config = dict(
    n_head=6,
    d_mlp=1536,
    norm_place='pre',
    qk_norm=False,
    init_std_qkv=0.0181,
    init_std_o=0.0037,
    init_std_up=0.0181,
    grad_clip=2.0,
    warmup_steps=200,
    decay_shape='linear',
    train_tokens=318200000,
    dataset='wikipedia_en',
)
Each number is 128 + 32 x the weight over its row's rms, rounded and kept within 0 to 255. Layers, rows and columns count from 0. Numbers have three digits each. The size before them is the row's rms in percent of the matrix's.

# layer 9 MLP down (transposed), 1536x384, rms 0.0193, rows 1413-1467, columns 0-127
099:161144134097122127146134121122113159192098125050164057124074093099111171124117140112120139187133144154134197126147132082104110116167158113142195182137150158158112113099131128103130120163156102153138113180118146144157079103113128107086093130098119164119142148235153156108196165085119095060125143213134115136168092101120128124139149097098111100118066129097147138115110140107158155137148
099:154161082130138169098148157119140114186137150090127113120104107117113134139096158125140183112116044128141117134123110139133141180109134138194126138148103101137113132124136128079142184091176103126155111178135088095132096171142162151088150133102111095085099131136093035118109153120089135141068113166127128051090189094067106166132100138178103135198128068114116116119225045152090092164116
100:115108193124154168073181069126093111147145142113117148099166113134127136227073123167155091117149063102010119141156111175142152187147179060098147166122065070172098141133101099145133121155167160128161127133173156104164140086161100148124165171105130097191169094145102207132098138165111131130091131141164116123138127124094123168134100131111134150126131128050157104068095149128175104110131
115:142136101084176147109159164207061157179149129096088054131203186147093117189171139101092055144146158168165123104157091106149185138119098182137103096134097113132146108148127103124142114085109149152115095074082126166155175106107138124129087172131143229154090098213153155098147136123121054110102123106106159132129122121153141141102117126113121089158150127151162126113111073132180121128131
098:192152160082153130143146115160180110133100129110149134162180160111112184078160173137097112156151160096130134134118159111172108086161135128116095122108087158143148131079100123108147118098119182138125110177140100159102174172108138107157103139102069078174148145110185104180185082112152113122128067115115120114082168144129077073097062146113157164132154046200146126151097124193123164157130
086:126095147135137156154026123114126085092132153047140121187127121108125102135110135089125179101066107125181137115124107122144163147085165124145179155155174167134103134121126180104166114156143124101142102134153137148155127143115114127134139100052159114127125135133103082125118151084029095137154137141188093159144146140189108102135058126093128121156135113149136162155080123145115136162152
103:174103111065150174154084133164115130135134164171154075096140070132160130147106082091115151124080155155143130086177077178163102113155146211161127137111137133106145109106153089119149080129148156126150143150069105115108153142170136170135110152118166140148118141154079148147113137140127116116130091152121131099086141130127066170168138136126132094148119118147108111100146103131061126144135
100:083098082176196127096098109148119139131159116102104068072136134114161127116172172160126143149130143148117127145166225059135080181051127102146099127105158143129101146115168113142179207066103087117094092097121210116087128171116099162164138100157103113141093143105085128108104076102153167168148112135117145103129137177171118130150100114133109132139053111141127152170128142119085111088109
102:083148141138111146097164131081095168150135129126091111139102095116102105102152152156180096165117090162089149167111136119079151068118082115088150126152150134178096148102123104147109190153156116085165121125098157117115122151123106129146122105106113135134117169122116165089159092089197100134123096114144140123170181135151106077163145148123165127153120107125110198067190252117115154174109
094:165117154157170076090157154060075169146134182153158182106117177091124140121113118125114141137116119091181146132154078140073089117167166121154148143200121051100117165071173167172145187074112145092110099089088167112083135097100147126129146155158135106107066130106125126141135146120144118085188109159130084087168074100199132166132131172097133118219077114169153090101147188181116081116168
098:133125148144146132159068105167054181093125142170122165110142139114139057142141100158086080133138068143150179153149086152077165135174128134117166123200129137118174167115078148129117156085131175153085172169163129119135143100149129111149084172132096084097095169104130111165173160157186185098119161172117105118107144112115115113200111136132103061148137118149141138129122109145165176080202
091:173168130166126126120180129143107125152147150114113141148115115105074105156142163100131093126106111063113165090119137140109139112128109135146150121109141161138152088162143092113114138201130186144206143161150171117095123157113145097079101164139105153113139155142165196142081116182157119166129139177158153153088096082137126144191144154153103089131115115125103159112075144094172144129159
102:084115078174106114135161102149134117138186149110169187152081120130096079189163133140078133139140121154143138125184091145132146169143083173125167154103120188159120170149119100154080109159089123167135144131139138129194135128191189103178247086132087114123135128135161118122127123103159103077124116101104121155144088083134090119142067098133065078137189110146092104138136126152103141170122
102:077106125115076107159178127104078127114143141137140056107123153165135120091077087118164109197127151137151051100194147119104172196145076096118127087131161110131077145106152128135179076128078119117159113129097133165122095134144150055085146157128122123147136101163174124128121165127146151129190120081165131130159148180120162095136138121098148185106191117128125122190123132126108159114127
095:130135071078131136134098165098131135152150127153092191170155090181116104109099177139152129128149112136135095139101090172134140192081150154192155153106104137125117117118189108184102104134115071127103158177145143178109093128110130127159122145123108158137141136164168134086101191140144129203119115091128103135147125110111139158091101113113144093057154073131107100101153060161146184064120
096:154142137113101155156170136115106155114170116109092143138137103181166120082122128141202121113138128068138116124152101129093136162147141102113178139176130091133146125101079147115160118085165142096082098113129145151235117169135146162110138109136140102093149149179136206115161132143049168131129146161096111116146116134138193151182187107096132116124133177145147147153195103172114159193131
099:144132099095150230167124102114113111127171127183130141075172167111129090139082113079055131129095129170085118150162158140100131136094142122143147103137134150122144166144142083125119099167096108145191151185130124162104064088133133129153103137090142216132173094104124079161129121156128167148070055085139065069103129079102114193166096136108129130151065092142120074124105120096124147102105
099:076126104126160103095158109090140145124162169105159137170091196100127163161164146136152143176142128130150187179191114102105138165106162142123187082121080150138085104078072149130188133169143051159157119083133133121156174120113095170087098116157182174196180118190113038099107100153137207101158153119083163137086133135163172129111108152140155166136171134120086121121142177135129113128123
077:134123184094135114106083144102078142151176121116109136109155134117147191146081157100094136182104131140139063145185081100141145147115172152118108109144131161144082180082126189129126117140146155116122089097056167106207154133187113084152078108125079123111177058148169077106110109078132128105152160159084113059144099157097143122074166141146166179110128153082141124134154197125171076115121
100:136122124094145143113113237143176074122083172076114100073141163180091180148077139128129139116138187103168080130088105153113122096106126176117138193181053111130166115129078119118089111121100133123067144137096132154126169085155100099090187157153045150152131207129077111080118043126157151089140144218117126116158156147158133125103131211136045121149113101086133085118118130126126083145115
102:163105112111102164091132187117084105132141117104119134055100074118085222144114080087121125166155080171123100171113216183143186148054108135160128136066110108162118184117126105170171126140094136148110155107144093163114156145197133151178182156121060121183110103157111115067108133141144090134189098088112142116129107139107162102159157143159152185174214137157071095103070159152177178162131
089:139177197098148177117190138142137126128149114058171119115138156126068152112111144133156125157124137100124070117098100149123171134101165120117117091089138062107130110165123100129107112131174152118067140140087134122083085141166168125136044114147133113141087159169170132098193142140149051124162071078115110191147138112154165125071063175139164193108149115094078140107118078109119119095140
109:101143140147073134113079150070088159083071125096092196157074151094141159087036085177107110063111116183167148144224124096146124216163128070145126120140104104150116175126113096144141134098096109163129119151143169067141184109148144110156157143141124116196181137114140158137055107152123117106132133137123173098109101169125077155142117106111145091121150095096112121112090092159100107124106
108:119046168142079097096123125116131165066212138145101118176220125144186131107113099165146160111083126098138157099126174116161146175152140107184054213125099141168129140135161122155169158091109199144072170051130107170096158119090084092102108116128066136161096140113091190172089139165175125158142148134107178167148124133094128139155091125118135144107175137157129128129127133173153134092059
091:129128129168228115076119154077183060179139153114123152147169078075091170211169112120078082167179149117137161161182141140060135149118079132084151122154085154178133123101126141164103096196113109153189075116135149094138105142119118126153078129099066156129137129144129128167109104146178174185114206154132165100083159079153166118142125107156157133171167128116178174175106167194102139152148
091:094135088118126080145129133153154157115145121147241110134129131119080097145143094221113093119126133083157176146138179119161199127150122148110173050108134152066097164103090169125134167143128163180127121089096158119132117106135092139093132106102182139146096096105093069126054108125107203126076166147073133090128124131150138098136121186136112153126129114147140155166161158112133111143155
100:161124154091142116110192095159153133086126129106117152176182088099178084084090133119089182153120139143116153144112122167107120115093183102158156170127111093085198136176087125151133138095155083095092153156094096108140118138145124070099128091127131142104093106172117228115157110122130122161138098124140136140114119145174132126153114146143177133092139160141180091110115098196175088144137
100:171122076149156130116074139144170162117127101120132171130080144075058154149141097131160159113143078134132186155086190118121127137106128158131161107088195146186149105151149113149134160184108127149120113084115148117111083089122143101143171147173178125118094145125164139097139093109184140109138149071161095100142142165124102145126117144102175118161171176112119145133136108095142141055162
105:114134107097128129111149111128160128174111142152115147165100132182145110115084152118130152077119119146204158067068164138143064152075126105123164126132139135165153113151117183081107172141135083167125176078198143153160078154085128112135187122175165133159131118135119138087110091084096036188154120060104165152151064094144134101169102160104110077123134113087113103130106109194127104188149
094:118107181146126123079149079152106120131076093099104052095181099113088079085048120110148158116144118096157149168125071100079141195136129169133168158111112134118174196130137111123157088115163142086125133115152047121200056155140123097097124105167087071127088097182176159108110181141141169086125121174122120138148063114123152072127139109136112090140113201144093128177161151133131131127064
103:089148090080149088115106151171137131101136117142105166121170104147154090156093127047119075147105205141136113099108196109124085113108111191111121117189144102195118152113151141180088143113138147089121148130126158107138164111134145185125152158109123078147192085127116144092109109144080119082146133164105128121056152136173144089152159116142102104108174030128091176163137099143133140139142
102:123174121099176102099118191133131135163170100098120103091168106136108099145143125075154139106101148100141224093118115146134107074154075135110152134082155112088159105117137177142098129161142124097118120117083115131127100102115150164144194121099182193132146114133118097103175142159174100106107122155147121117139154139150113105136181144145128124152128130087158106074108120193161153141131
099:158167178185123107131088096108180076112093080161160167110200155111144162111104166165120049077096093096130086073112102077135152163088175145121100115119102086109108141123134114127174113136141147082201086104158118098085116170128180143135091070145099150139155121121159169162101100107174112141168077154110106171025105115112126120162135079177117133107121159137165117125166147104108165159133
105:108167142054110110086156095145168129154140192116137073130129082114092120125077095098151132130093117163129130134107103115057151203169127175127116117144139082124110152138138120132124150131119164107157192150055157153139158153197111133154149163097147144126149114182118121191145105126175116129097121164144084126162169106143125135140132091154128115172199123123111117120103105154131168137085
095:143097129133109156095094131153081177164138176121072150128178105185178129143157108131132116112069172120124099133136152202130095120120107100179099170111124159151145154045107125209093112087067098130058119133082141126122068073125185111118134144086155124105137128098209168161117185102118076125194104106114113174110144133165140126095145104137084076181176121136131103123176091076191129146118
104:123121123107113175146080099138111181111128157152130119169076097135105109185149070174135130145142154116085140158117184067119133207120137097127091130132138081156134164079125098137134169181151124139153157091142154075145134168089132120134129115102084134112162169114121152134090066090123151135138140201092115134101152156127114102032184122084192104135094124158165112114114153125132141176127
095:081091134067122131155120138144137132112173183179132157153106094141174113141113124096116140118155096153162074163085111106096158133145204116117129183180111138170084110098129164154124108116157115191118122128203163126151115102144107171101132160163103115087115129093114116155123128119121156137156130133112123164104138142126149153125084044086139116128140081146140115076110166101102136129127
105:072102132132148108114155156083134108105109063124080092129130115150124098065131135139121128096056129189140152147117098118124150167164132111158091106140085120134126176062081127099126088088098062159115155071141144130116142135141073134107108159164137159152101147159189174119098101105116131166097090114168201201105099157136144118128088083149117091162171130129104165131131149163150101089105
094:116109109090107134142082140078117102152158187170185158121123096091137127135139143150137139135125112075196107174169115151119152135124122098103092113163136129154147100142128154125131176141046126166153186150134163150103170188087127146148180167179152202132151094131144071109094126153116155195090128079106106185137057075106048185178136074108125166098141187126100130101136122162136116103113
107:095093121086108128084109106166146147128139206097126091126129100140157147125154122223105160148138145116089121095202134123139143100155089120113102168097148168143108160109172175167110118173121129166162161151180103106147127132123151106145094103138161075081122143095167092101166142163141151179111144127109126169135094126095114118146126144113124097153164151119134068155159153119129179115113
101:130070069101164157132125089085139151105131115141119115092156118147090162154136084078131147110110155108132131105148089098063152133120108130118130189205138109112169123109143141133141164156194126184092156124107165081119183168168140171148101128132120105192081107161143100067102157142147142111104128133093152139137177143097163125117075088175135116178088111073142164112110188081162178175124
106:144159121079127085092092074141177118168156133127136093083204107124141130077167140149155149109075137161141116123182178100081151155140146124194121134077156084063126088137100165123150111061101126091166107139135158096100173133148140121120099147185124117058052096108137136101129182131117136084071163140132144099095148151117139085137106147146147146125095109097170094163164153165151153134146
099:149139182119155145115100131113176103079119127133099101123076152156167133143075083097081154156136130095136106145131136147110129152064125119111151110142118106118146162134180119137149153164037132148099187171103154128177139111151152119156125134136151148123148145090123154162113141109135140093084127118210161168061124185128124168151118127122183100109168164086091089063100149144114167101146
100:144096039074134135108108138183187148122138129192148183117130150126160112154107120141116100095109189104124144202156180118134076130099141131122145107082132147118146136092111120162143125119111127125109115181086130056130072102152118112183094168137142157109081111112103119152105097150098166186141153127068082168145159057186108145141090120154135113099154137119145111115197124125159146177092
102:108144092102146092073142130130116138160187168106153156169066138122135178138120193134131177195102159144093105088166164145159152150101084200142153155116097152176114095138102120121072195126097109154181125119130132080164139117128142145118152123144137127130109101182187129096092107145104171126134126116109112128048118166087145098171104145146195133124119113133103176122105096160124201139124
092:086068157201125078098203114058115128111115144092066160183109204078107138141095175124119127121176160075095094180088117109096161148115086145091187155172099083138129140084169152138135137103156150151112122177070161084100166150141155086114118112110130125129162128132247164089105123162218135113078119139140137158123140092074145131120138167161142116105164143101116080149179132128113154201097
095:089094100144099154062137159092093138100139152067143076127154148112163146111169079058123148114139123167096182159134155146107101114117108120098150086125152158135168079114128103152090100146107135146150182152149111179120132149129169094120115072172134130102189156127040148130112120187088111137100153116120154112115160097111101123081189147062113076111094164122063115127087149145181151093077
094:108151112156084115138132180136108154117139149100150174146102100131186142121099143138104077139105151165158119092097172111148205071117186169132128111165138108140109129107144120170112125103104098218057103070161154085161130109126138134142138148147164120095146090119132114133169112122114148184164216174153124133118170099064121114134203118171127123141131119149124155173109079063106156099106
100:115183147072110108150079095126111093125162148058138108161110121085093161114188138128131192179143130079114129103185138062079084125080134068179158048091149133126084111127132116125165168086116172073092135128137124134168087148135092067104101101106107129187130131138115109142142122106109118191120131107114147122137163141156129103113135130134134206120167110086125138158161075091176173077159
103:144092199108105119118142147148167175125131088145101137036110128149142141160159163185185086101154049128176136159076139156156090112157124153122093139122171152157107108195087141108124131135177138044046199127143174082104135136097138109131090194144132112085156149171169125196059125151163107116125164148103097147138133120097109177148099131133148156131043162108172076094104174146158072085091
102:114155156153124137125143150102163105130111150110173141115097101135147165189155183142190139101122117136187077117131168079203094152124168135166135132083133149121117119151127120107171119154118049098182078104113121126151121100106146063171140093110136120071104157095161117149099136110116119114173118115065120092175103141145133095086142079137128175124165168091080118131052139166097096083121
106:143093138169112197079130142113124084105133107092073172078126153137141127158175100125157143084139105113132077146101153067150099105121106154102112160195128060144104114134182122155139165140183152148115158198145115175128106111104128095050130140116068154083168122121105185155130115153101149144184107132092124112173097098125110086156126100103132151115091146074130138157143117153111127111166
102:154094119073079120097103144137159142083124140117110159131114164186146075124128117139154151132145090136137151130150109124090122129106162136110117122117156111166088089119096130123147129128137198044119085105139123120188095168161079147137100175187136132134126156139039124161111128122132192122167069186103148100112160151143107072090071127139106129080065106146024152092132164181139169113085
110:081148116119172153133132167068118097061066116160147146145117085156132119125083149124101101140104173187139108109158112064142188146096139131123146162019096127162121128130142122091088086134131117148111088097155107175148142100107141165155098085127078129076135152148079158146113168110123104098155115112169146146148110064129147130108136142128120167137164111192116107148115115185146110123162
109:138177087116155132145065149121170130092074081142158136141148130101202117079107186130109123088131119149132120115100083132136110123148078120169138130103137084078121147151137155142151144107090067108102134126119129237099047120125065133178149100136148098126111153080111164200108223172124104102142132135156166122094142089125070182161116116148169173036061146129165139124119168140104164120157
# layer 9 MLP up, 1536x384, rms 0.072, rows 1414-1467, columns 0-127
094:083130180195161087167122120118163157082184102118156143134162097130154051067145156155093129128182152074127135102129087086099142088130150085127158085135150168112181119161127094164089124060173157103119123153088120107160075080147171107191147110148162155133121141143107145114119144121118070111154126093163140138122146213143167144126096099143129158162129191136100088080129167156139118054177
101:103153114169146147118123187054069113103122149120145175082175096086152104179143140169115121125111197112129160104147108154096037134155178068144114168119177150111179147096138162135091100088087082068115136150165130103184155086124136135090151156143109092103110125121110149180100131176110125118101141123105155084110095114056121160174071080106110105142141166135087119110080112141142116103127
118:104158122108111121137099134139131132147097106149140134157122152146158164161154132165125127135136145191139078070117164162128083063165136179144052120101154161161107131121102120125106144109083102120088155068185082144137163100133135065108105116092071104089154112139145068193118198161121146107178150132079077161061159192169167123074120086114151148110083110160129112172126151196111120144082
101:139121072122094077125125108153109155129146162173149138139080194135171122135155128144115108106114069140097129150129056201093140108166160110166115122108097095164152153093132092055143140062128102070171128123136128181051111050155130184085080123153134183159123065095088114102147084164136151128083154154138109083139140140123094113139179145141143160129121071190121093141167080141147114108180
083:118199055175117115173126142151098111175129081121155085201128170184181159109154092177221144136171120151102158107125087165143113124164080122073127056147110193162165132081121078081154121097057144074132129077061089155122090117108130124116168112098133175139132132135147069078198070150155133128136130122120161090079131132083142122150070080129111152126070145143109173178126165117108137105133
101:209143147176091118150152161115143120124135115080152127169178155101143081108181165154094155134179085113150123155108127085152124177084107093160090099117131160076156128128063146103145080120081084190105122151157116080126132131127154161124160083099158106129146168155146112150146186066124102102103151124158112119105126095091128074141164119130074093137180131153166188137051106173093132098143
099:166142084130097156110159127094150122105150090108119173148089156142165178067133147149102123168151115211184123136083094088124135108189145092107121153141020073112114142191131155112149121064151149115134114109118132138163074094127122135149136091150161121103134124171120082126170146140133122092105129157103138153070151117118147156168124089140091156190155136166134104088096054203098148077142
095:132154127130116216204148134129134100120133131103173136140154103138158153140127107078147119172130117122163130086129150083119145199140115192113083109111129127102159128119155083175110082145100088109138116157123083109124093099148140115093073074118140167100066163127177109139140147124177153129159045150097161109085162158105119145126127110134111056091184133128121100171105163051152152148165
101:106141144139145121089116160153152098160168089113175164112078102171114175086127145217167174161160159111069123062092121134130158143118068115130120093100173150166140127115086118086126122153118151173166123167143098091133062219173097134134125137089111058162148109185131167127147143110121206139106127099141110183117121177081186113108113146111084158136184127102129149202140099124057099080096
090:116107133073100103148148107174072100084154144155146173170175072124124087070116111091090152136126113175158052143196193107155149132169110115139098126133118118143107155078087169107122142128157162131108072221132102185145123036137063128143129124114130131143099168137122143120164091167115050090060117106158157104206183141112112141146146178144102058135099123190128113131139174168134105046130
091:095103116138157083158128070120145161105104133153128170160147135168122109068151076104138122122172094128136137125135142149160188101149090153125130110138150116117171160143082142112157174143113158096082040163092132111163135079183079162116148133199130128098138104158123149107087127102057127128133095078104155144120108140073086200197140100122161208073136134135140159140084110119141138086072
101:194137150066133112081032152131156122177143129148112153110148161099114192162122169168149149142156130117082138099134115129137159144090094154078158074108169178196110060154142130145116139156131132166128095176127153121183160117137081153167126120076156138111148183060127137144166096189125163136134095137082128115149138154178137209122032180129149186118062130088173114129120123146054171163142
098:138092141056146106124170118142057123174083080153158118110102129119159114145123084118126193170116089161091167133086112136134129131103148071131139134102157105134129127200125101114146115134125167079030170123142120108136123119145154147112104136189106181114153149123097130138081136119126118129059151167163159103132109180085185171114150133139114119170128190177155068090155133147172112137139
098:124138186170123152112101121136099142186202082090181125135088142122163152133158120104128137193197150101126155145106078131162116115128154177172140150149101100137160122107137094145173066122088117135158112106155160089111144146102128194104100079114174115085089120126051122095148131162106144118136101154195130126128197123130159109102149149100083104173025160123181137090181152123107101177124
097:096121158121174137151078179149054153065136129063176132102110156138164185155148113065107102073108126158057111155159148168158120164122087130128082140124116067083076124180078096122130109129066155181182139166119140125138126130138095102131159149138186123103140128121140109161078142128150125073052183120132127067166203143093141068132065141135102120112141098116131136056137137121082107061136
096:115155151153171164192086114115133071138078101106143138129127154147150096127144139090161122217153143124138137105140107124128125162184078183140111085113117122124119138073108108081130116097078124136116107093096088077148172131204108107111122092136097165148207160054105138099117175102238163111104155148170107134149200157115131085089196135093115107147112119157152195118162135160170119115105
106:108089136161104121128132202153187145109149157136158130129133091164070091148103180166104143142113105118113135103108138139197122065093195108124105092142108168150132107147191135100045102117108158118148147133123148108185147159105208113135126104159089137091101123127163179109201119182091122155129207086108110087065140101062118192151136134064074083115110174176119088125142119144085148085105
078:117182112099183114136170177130138101119133092136159122190102153138116137083140089148079168069151106115150148149112110107181151128152129066194076153087129064168115187102149113165156097128186083097125110107118132132096080150018165156201124094148126103156133160146138193126129125102113149098176145143123136130166131182177106185113120080117129162132126143162173135130108078135111121108128
104:159092138114143112133145093101126156160072101085104078081129141130124070133137065147143135151174168125104156151126168132100144141103133096107104127073120185142176103084097138114147125085130135123127148143152155146062163178136142172121121116201115098089112142119096136137185128152074130169138077130110078130163164135118210116100104087154117180145087115156102099071140126073121101125142
103:065139158106130088141168179068174129090123093101178126212096138099147130146204140134100181146127132160112090108140113117137083134086152140116156102179126093135139133155071165050131158097161106099169198158077084117119087131133109128136098137116106149171103114090110092128120159148170175115094100116146118119166142099145149123108142092068052027112111155093135106166117142169165106094132
089:099179062139099162186093116127123110173082124138116106095142148078117117204117080151144080024103094096138091099109137022132192077120076158160155178097112121112125161101140122078166072155094080028051127100075132124157105138179125133090114165118125124086159114136174156165096074169173161131129141093111167132075150140099117084115148110111126061178171092137195043124151186157158100132134
111:154140191115151143134112169115151123082117122110129179123150067163119161086129135154100211160102168108120112142163077106132145175135103166117114155081146075096150098129163126137096154127092144141063118156130139106062196070168145138092090134116162159109139138095069114145124111185106160105136144164117141129107166107152121181170122093089109081143133091081109181091119109185076156153109
101:076080093103201161151111120138135123165116159083187103141148129078122113099141177117119101172125106207122179125086152114155192161024127153079169093138100179120154160166160123156085092063149066144126099135128149109133091147125153148133070150145130123113109127144090154131130130029106155186123072150111067124121167123149125157163120129121101099130108154132166122141152076139181110185136
093:098166051110132098131144149128130146115125145138136134126107179163132125125128161122166124126166161169084088126071125154126107101100153098144098093091144145105189135160097149153200144098171178137141168105154083125098063141117171092097056135070086155112109144069156141127139097097164127137122105166162094116136129143131168140075077030153148114092086136153113148213125165107122122144125
087:118143138156136094129110120126129116092146079168031133085109135116138096138104072062091096081118145128101103068183124149164161145068155112102154176094144117087147083120172087123129134105115104174191113124152115140103131117107131083150138104135164146081110095094125126128141105135141127141102093098125125165213152120157117108127133137133132138123115117118108185109159144117120115149130
105:102110132117139188139196125114122125178141114083176118063156135141115152135096130058092155141152170078118108145145089166133103090147091137138156105094148116140183123110094117115153130098137204116127108178157117145075104066141146162208106156084119089193120090128127136132143133201127152161116174139090063111153115101105186146115105157103166123183106076200083154151165110079143095119122
093:103120167113135190102142107086097089146073129153157083116100104162097161137095092064110130143168163115135116121112119122171162120192124152163131135136070173094122172134121133146098151084093171140158104142120129118081139137122080133147110084084068122129120074191120137134124109107105141147135138144173125080123091130159139127080141104093158135107137105129097104154136126132153093116187
100:153139147164119155068142203138131101077164116133132126082055101128171125129144155149099175161123087092088112124127167072081181135105102151136099125097160136119134132170134116162180128127057157077130139160117132150112173127160136169127125097108141115150138131134130086161098105081169124098143107200135113117102136145059128135121139117088134083094151099164161179137126167163075111061082
097:087065063159075149177148141123151119197157184093143124146075174124169207154115154109087114077137155180131141153136155185080114103135157173127148098159151137097175094155145090108144121076145133144123156176143134065070178102079134137152118108205125156149143089087075166105105124103062113133171184195128160147168120083079177131111160138116128108082189082126151114091101091127136147184156
104:076165110107080171161121072124136124129126157087081114107132131101180115125155167199095188127128117144098117126101170124148197081147154186109098063135152128130061110083119106123129128131124099151112169112112099103116181131131134051121091107132118101142121055065123107161168197130082127173049166134138187158190107138092065139125127113082066113136083175118151152147107107120098100117116
105:109100195089157129123172161114095108097111142155132093126161102128119160110152081143079122102121071074085104115103133121098180056114098144111162144098089177091136135139142178047131150188128125122162130085169114149165138131147105096129163080112139106161103125135182139113204143059134086157114131091089071167146086100182178138133103127113083150087112102107080093119106158179102092147128
104:092101062142145148121160142090165104176101159075079101136145153157113104156138127157135111117132183143125124118153142132149091170105157103221096069065123117161172136170111116126165122128098104175070164065104109112130108149121131145131138143130070153154165131167111110158084131194125149173139114134108140132062135086142155127124110161115111133148099133146131096110099120120159151148128
099:091130128192171140177091162149058101112141119108152136135142156139158117122108057045159169070081120167175093120153134130107206101153185062100135108155093123162142129110124130169154116104064133157114161091172133138129158122152124110086160154120150162151108118115166087105154154075119067119090168138175165128146165122114095187142121096109105118121087182155171083121136087138129070123171
094:135149141138132111115150144143191116108144148114149169171129112060137126101118079173111128090147123138131142196162161099072092132116192136128155091145109094096125124109150194146178160107156150113175145095100135102100126089146151130105092097101112142098115063125122082145171124136115095128056113141130169094123131117107124168132052157116093147110119135155157104170066073162088137109129
098:141153128185146146153108136098145138099150120116160106132063114124146147192100043124177055164159162171078140123123166129150175119074144126143149152129112114131106115046143136122111090142120129130140125162108152105173107146081187113096158111140138141115093189147143179133099156119122189130144104165117147173065174163056186135116172159089120105126063127109101158168096096119179156144105
095:167140095130113097074235134159091132158139125124123101167141155140118170092133118164130166146134120143161139125135129146170137116175057131175152096080203120120185126115158073140121131134115137118160157114159168143068089136148180110149143135065118119109111123078174151131113128084124151118118130123106080119136142154094127150094163098149197100137146131131129212159060111105095141107148
110:125130165166087146108194113142108182107144159087139055167139129137149098098123141139090127104143088163136129165061113149117099164147090116093103103124136147156095204106198123120124140121143137158111143148133102107137154071184106124061134130099125102115104138125119077195136103177129137124085091188150141120177123158106143129179131130087067113186104075182070137105150049146118088197113
093:108170128184133131128099152119091161141097117124137163143057144119100174198178189115118160104176092094102139205135131155140117106078097103128106075118052069119089157121131106170187116171104114134100212111182153144131087144186062086160106143167111132141155111114153151158125160157176163107114116090144138136142161126117100158191144135123154133102127183126128151103096158172113141116114
106:100077063081093088181120177103135092195139135099095133145191165135167083134148108122077144125125144142158152090149119155139127118215141122119147157134124141145117147120168130182028171109113125116125128184155135101189127093160143094084121161139125168093197133079166133072127154148136133107122171113088113121126058092155141144166170126067123136101092130121046095124116176105181095157153
095:121061113109108182095142106080091136149131141105155160131117112125119224126135139075143166095153095150133124118205113138112123110159157121162083138116163158166099083227133127123160097109115111119050142154147109123170073101135170131201159103130093073127131073070145106048095104122069108153115136126044136111118169055111100116135108144134146148070122126132150159155107109197125126158149
107:193132100065110112188133122103133111121130085153110048140135121149121131107122113072137145126126152130116169152104204181158213156152182142139166137158112127138101113142158131148060102140134150117125188154097143191134132172138091190130150150200081133128088126142178142102121158197121125100143144118133097148074171119191123159135115163053163156134118133120088068088106083126127119103126
099:151082101100102065071085109089127072119140174096145099131142125165131155160114160136107179082119127164091128160101114117103155098178127114176102137072127156155117082148143082210143110108127134129136075110139134080091108123097095140134043107181096148127099075184102090140156116090140091127131178086099157085099160109138126143163136183133137164135143209130093179135119130130150160183167
105:088118141196077172141147152165119177152093121112111045090119153151158106127169143090080165130117122137162109114113141146103093114127036087072078185186125116119148123093114172083094140120113102099153131155146184128186120132148144170116186127160125111068113128092144088178151129120160137089126138119120156150203109139130086131119162139116106100144132084146084114113146122118103133055212
101:178109169059176126095144123046134113170128134070179062125188105122170130138159084159112082196122108177216131166093133128128077148146185103098111151085143057095132123096128122101127112109153160131105116051100113182149092181156156058080111123077071159056143174123122119106168130068146118126098131214097126113111216093132085115124177105147094105133168146126109129129138142088125156084164
095:134119175207174149138116129136171163155214118100099112076117099134162143150142060143157146149144102136116147132172124144089120151096146131190091175169114126120094076083081187110135134110136133109068145164099090168102083177135172140104144130155153099091156157154159147100115094108099144130106179162113122117109111058144132148176131127152120111072109165089133094149157111133116122122162
099:175079063138138160113156133131174196092080197168116135120094133018133108115122095084165120146164131151155128104099063169160152138108147029155089145128120164115117119136155144191082115053104112132110091113106166121129174119159176077197126142169163075143151059151130132190134170119071122147103139149137106139132167089154132119136161093162134128161137178098148124120170141074143129114163
091:116110117149075159103113140161085122097129140159115105136124138140121171114099149087108109129125149151157098170137130183116081167195080105085116097133089131119139138132144156172169146112152142078118118088124164130069108133140206123184099106126069120133123129144074089131105092124124128164098161143148148169131114103160158148147140093118089071092150054173138155145098151185114131146147
092:145163139097112139134091144136090136145101085140101148127096118095091176061143113095175116128106077165117131150117100150163191061122075092142180078128136114118153157123157116132183128173132133149116142160167095069077085123100138131103092128163151158135119171152117100212125106147055186060083148144102132087155142108072143077099082110110127118111108158100179184142093074147154113163121
114:164150160102131140105100160123154207120115157163174105165135110129123036135072082192084119078120117180158160105104172086157185171115124104113105135077116122095119123120098060107167085097131097161138084129129096124179116105166134099149164150109132107141098188158103114103139141123123132137114107141132143128136151103144171105174123121137180130106173054170109164133098098136153104133140
107:049143162126159129140139139115093127040156118134112117103095145134165119123183130179127141145129167118137157141155077181128099192122146163187073118147126137156164122129135121124141103101092140095069099188067079160118147130159154109083143196150184132138095167105147159157135222126061089140087155161205129101125137208163168101135108104104126182138157089108097059121114118158068194170125
098:117175153150126072115199190103086121049118089061136133125213080084135058181144090083130089044102068164137147135103213154173140102185121163098156123135102112128120118114105126091108175144086156173135105104195153137078144066144119131105131097131116120123114155170106092119084173079140148094126150101134163181104118145166150182088087086188131101111094121103089146133091092120088097184103
101:142115134121183140138052192114128107101136111112154104153155110137161150057169102095115118161094128134135111075122117163139088128113121065132111112113136119116098128136123057131135109139117133101076139053160097180147082135137125094119187096126083155128144152100121124190185104146124095129118149143136165116135146128065120131188040133143108205142161156122127161122118156096105150103157
114:174126115132139142166143096096131123188140163109121115163174080148146115105170179059089138143118209087091110081114122166123110165132107155149109112104106120082102138132201106117151114113155154117101105147172107131178113127126150109135087159130183168149106098096078089108193153101049104181108114094109155192055110119098085104109087105126062141074130131203143105139139168074127190090129
115:140169022127151132193133136134119155150110154057131109162078154100172117122081113130126114085136079179098103158225111130182078143150170110152133166135169141120060097164122172094105087157178200176118097231179144162074098103146147137081113081175118117145149103117134110133163091089111113141119140122154109099140134140154153093103119173062141080128135207157134133148154077098103139138135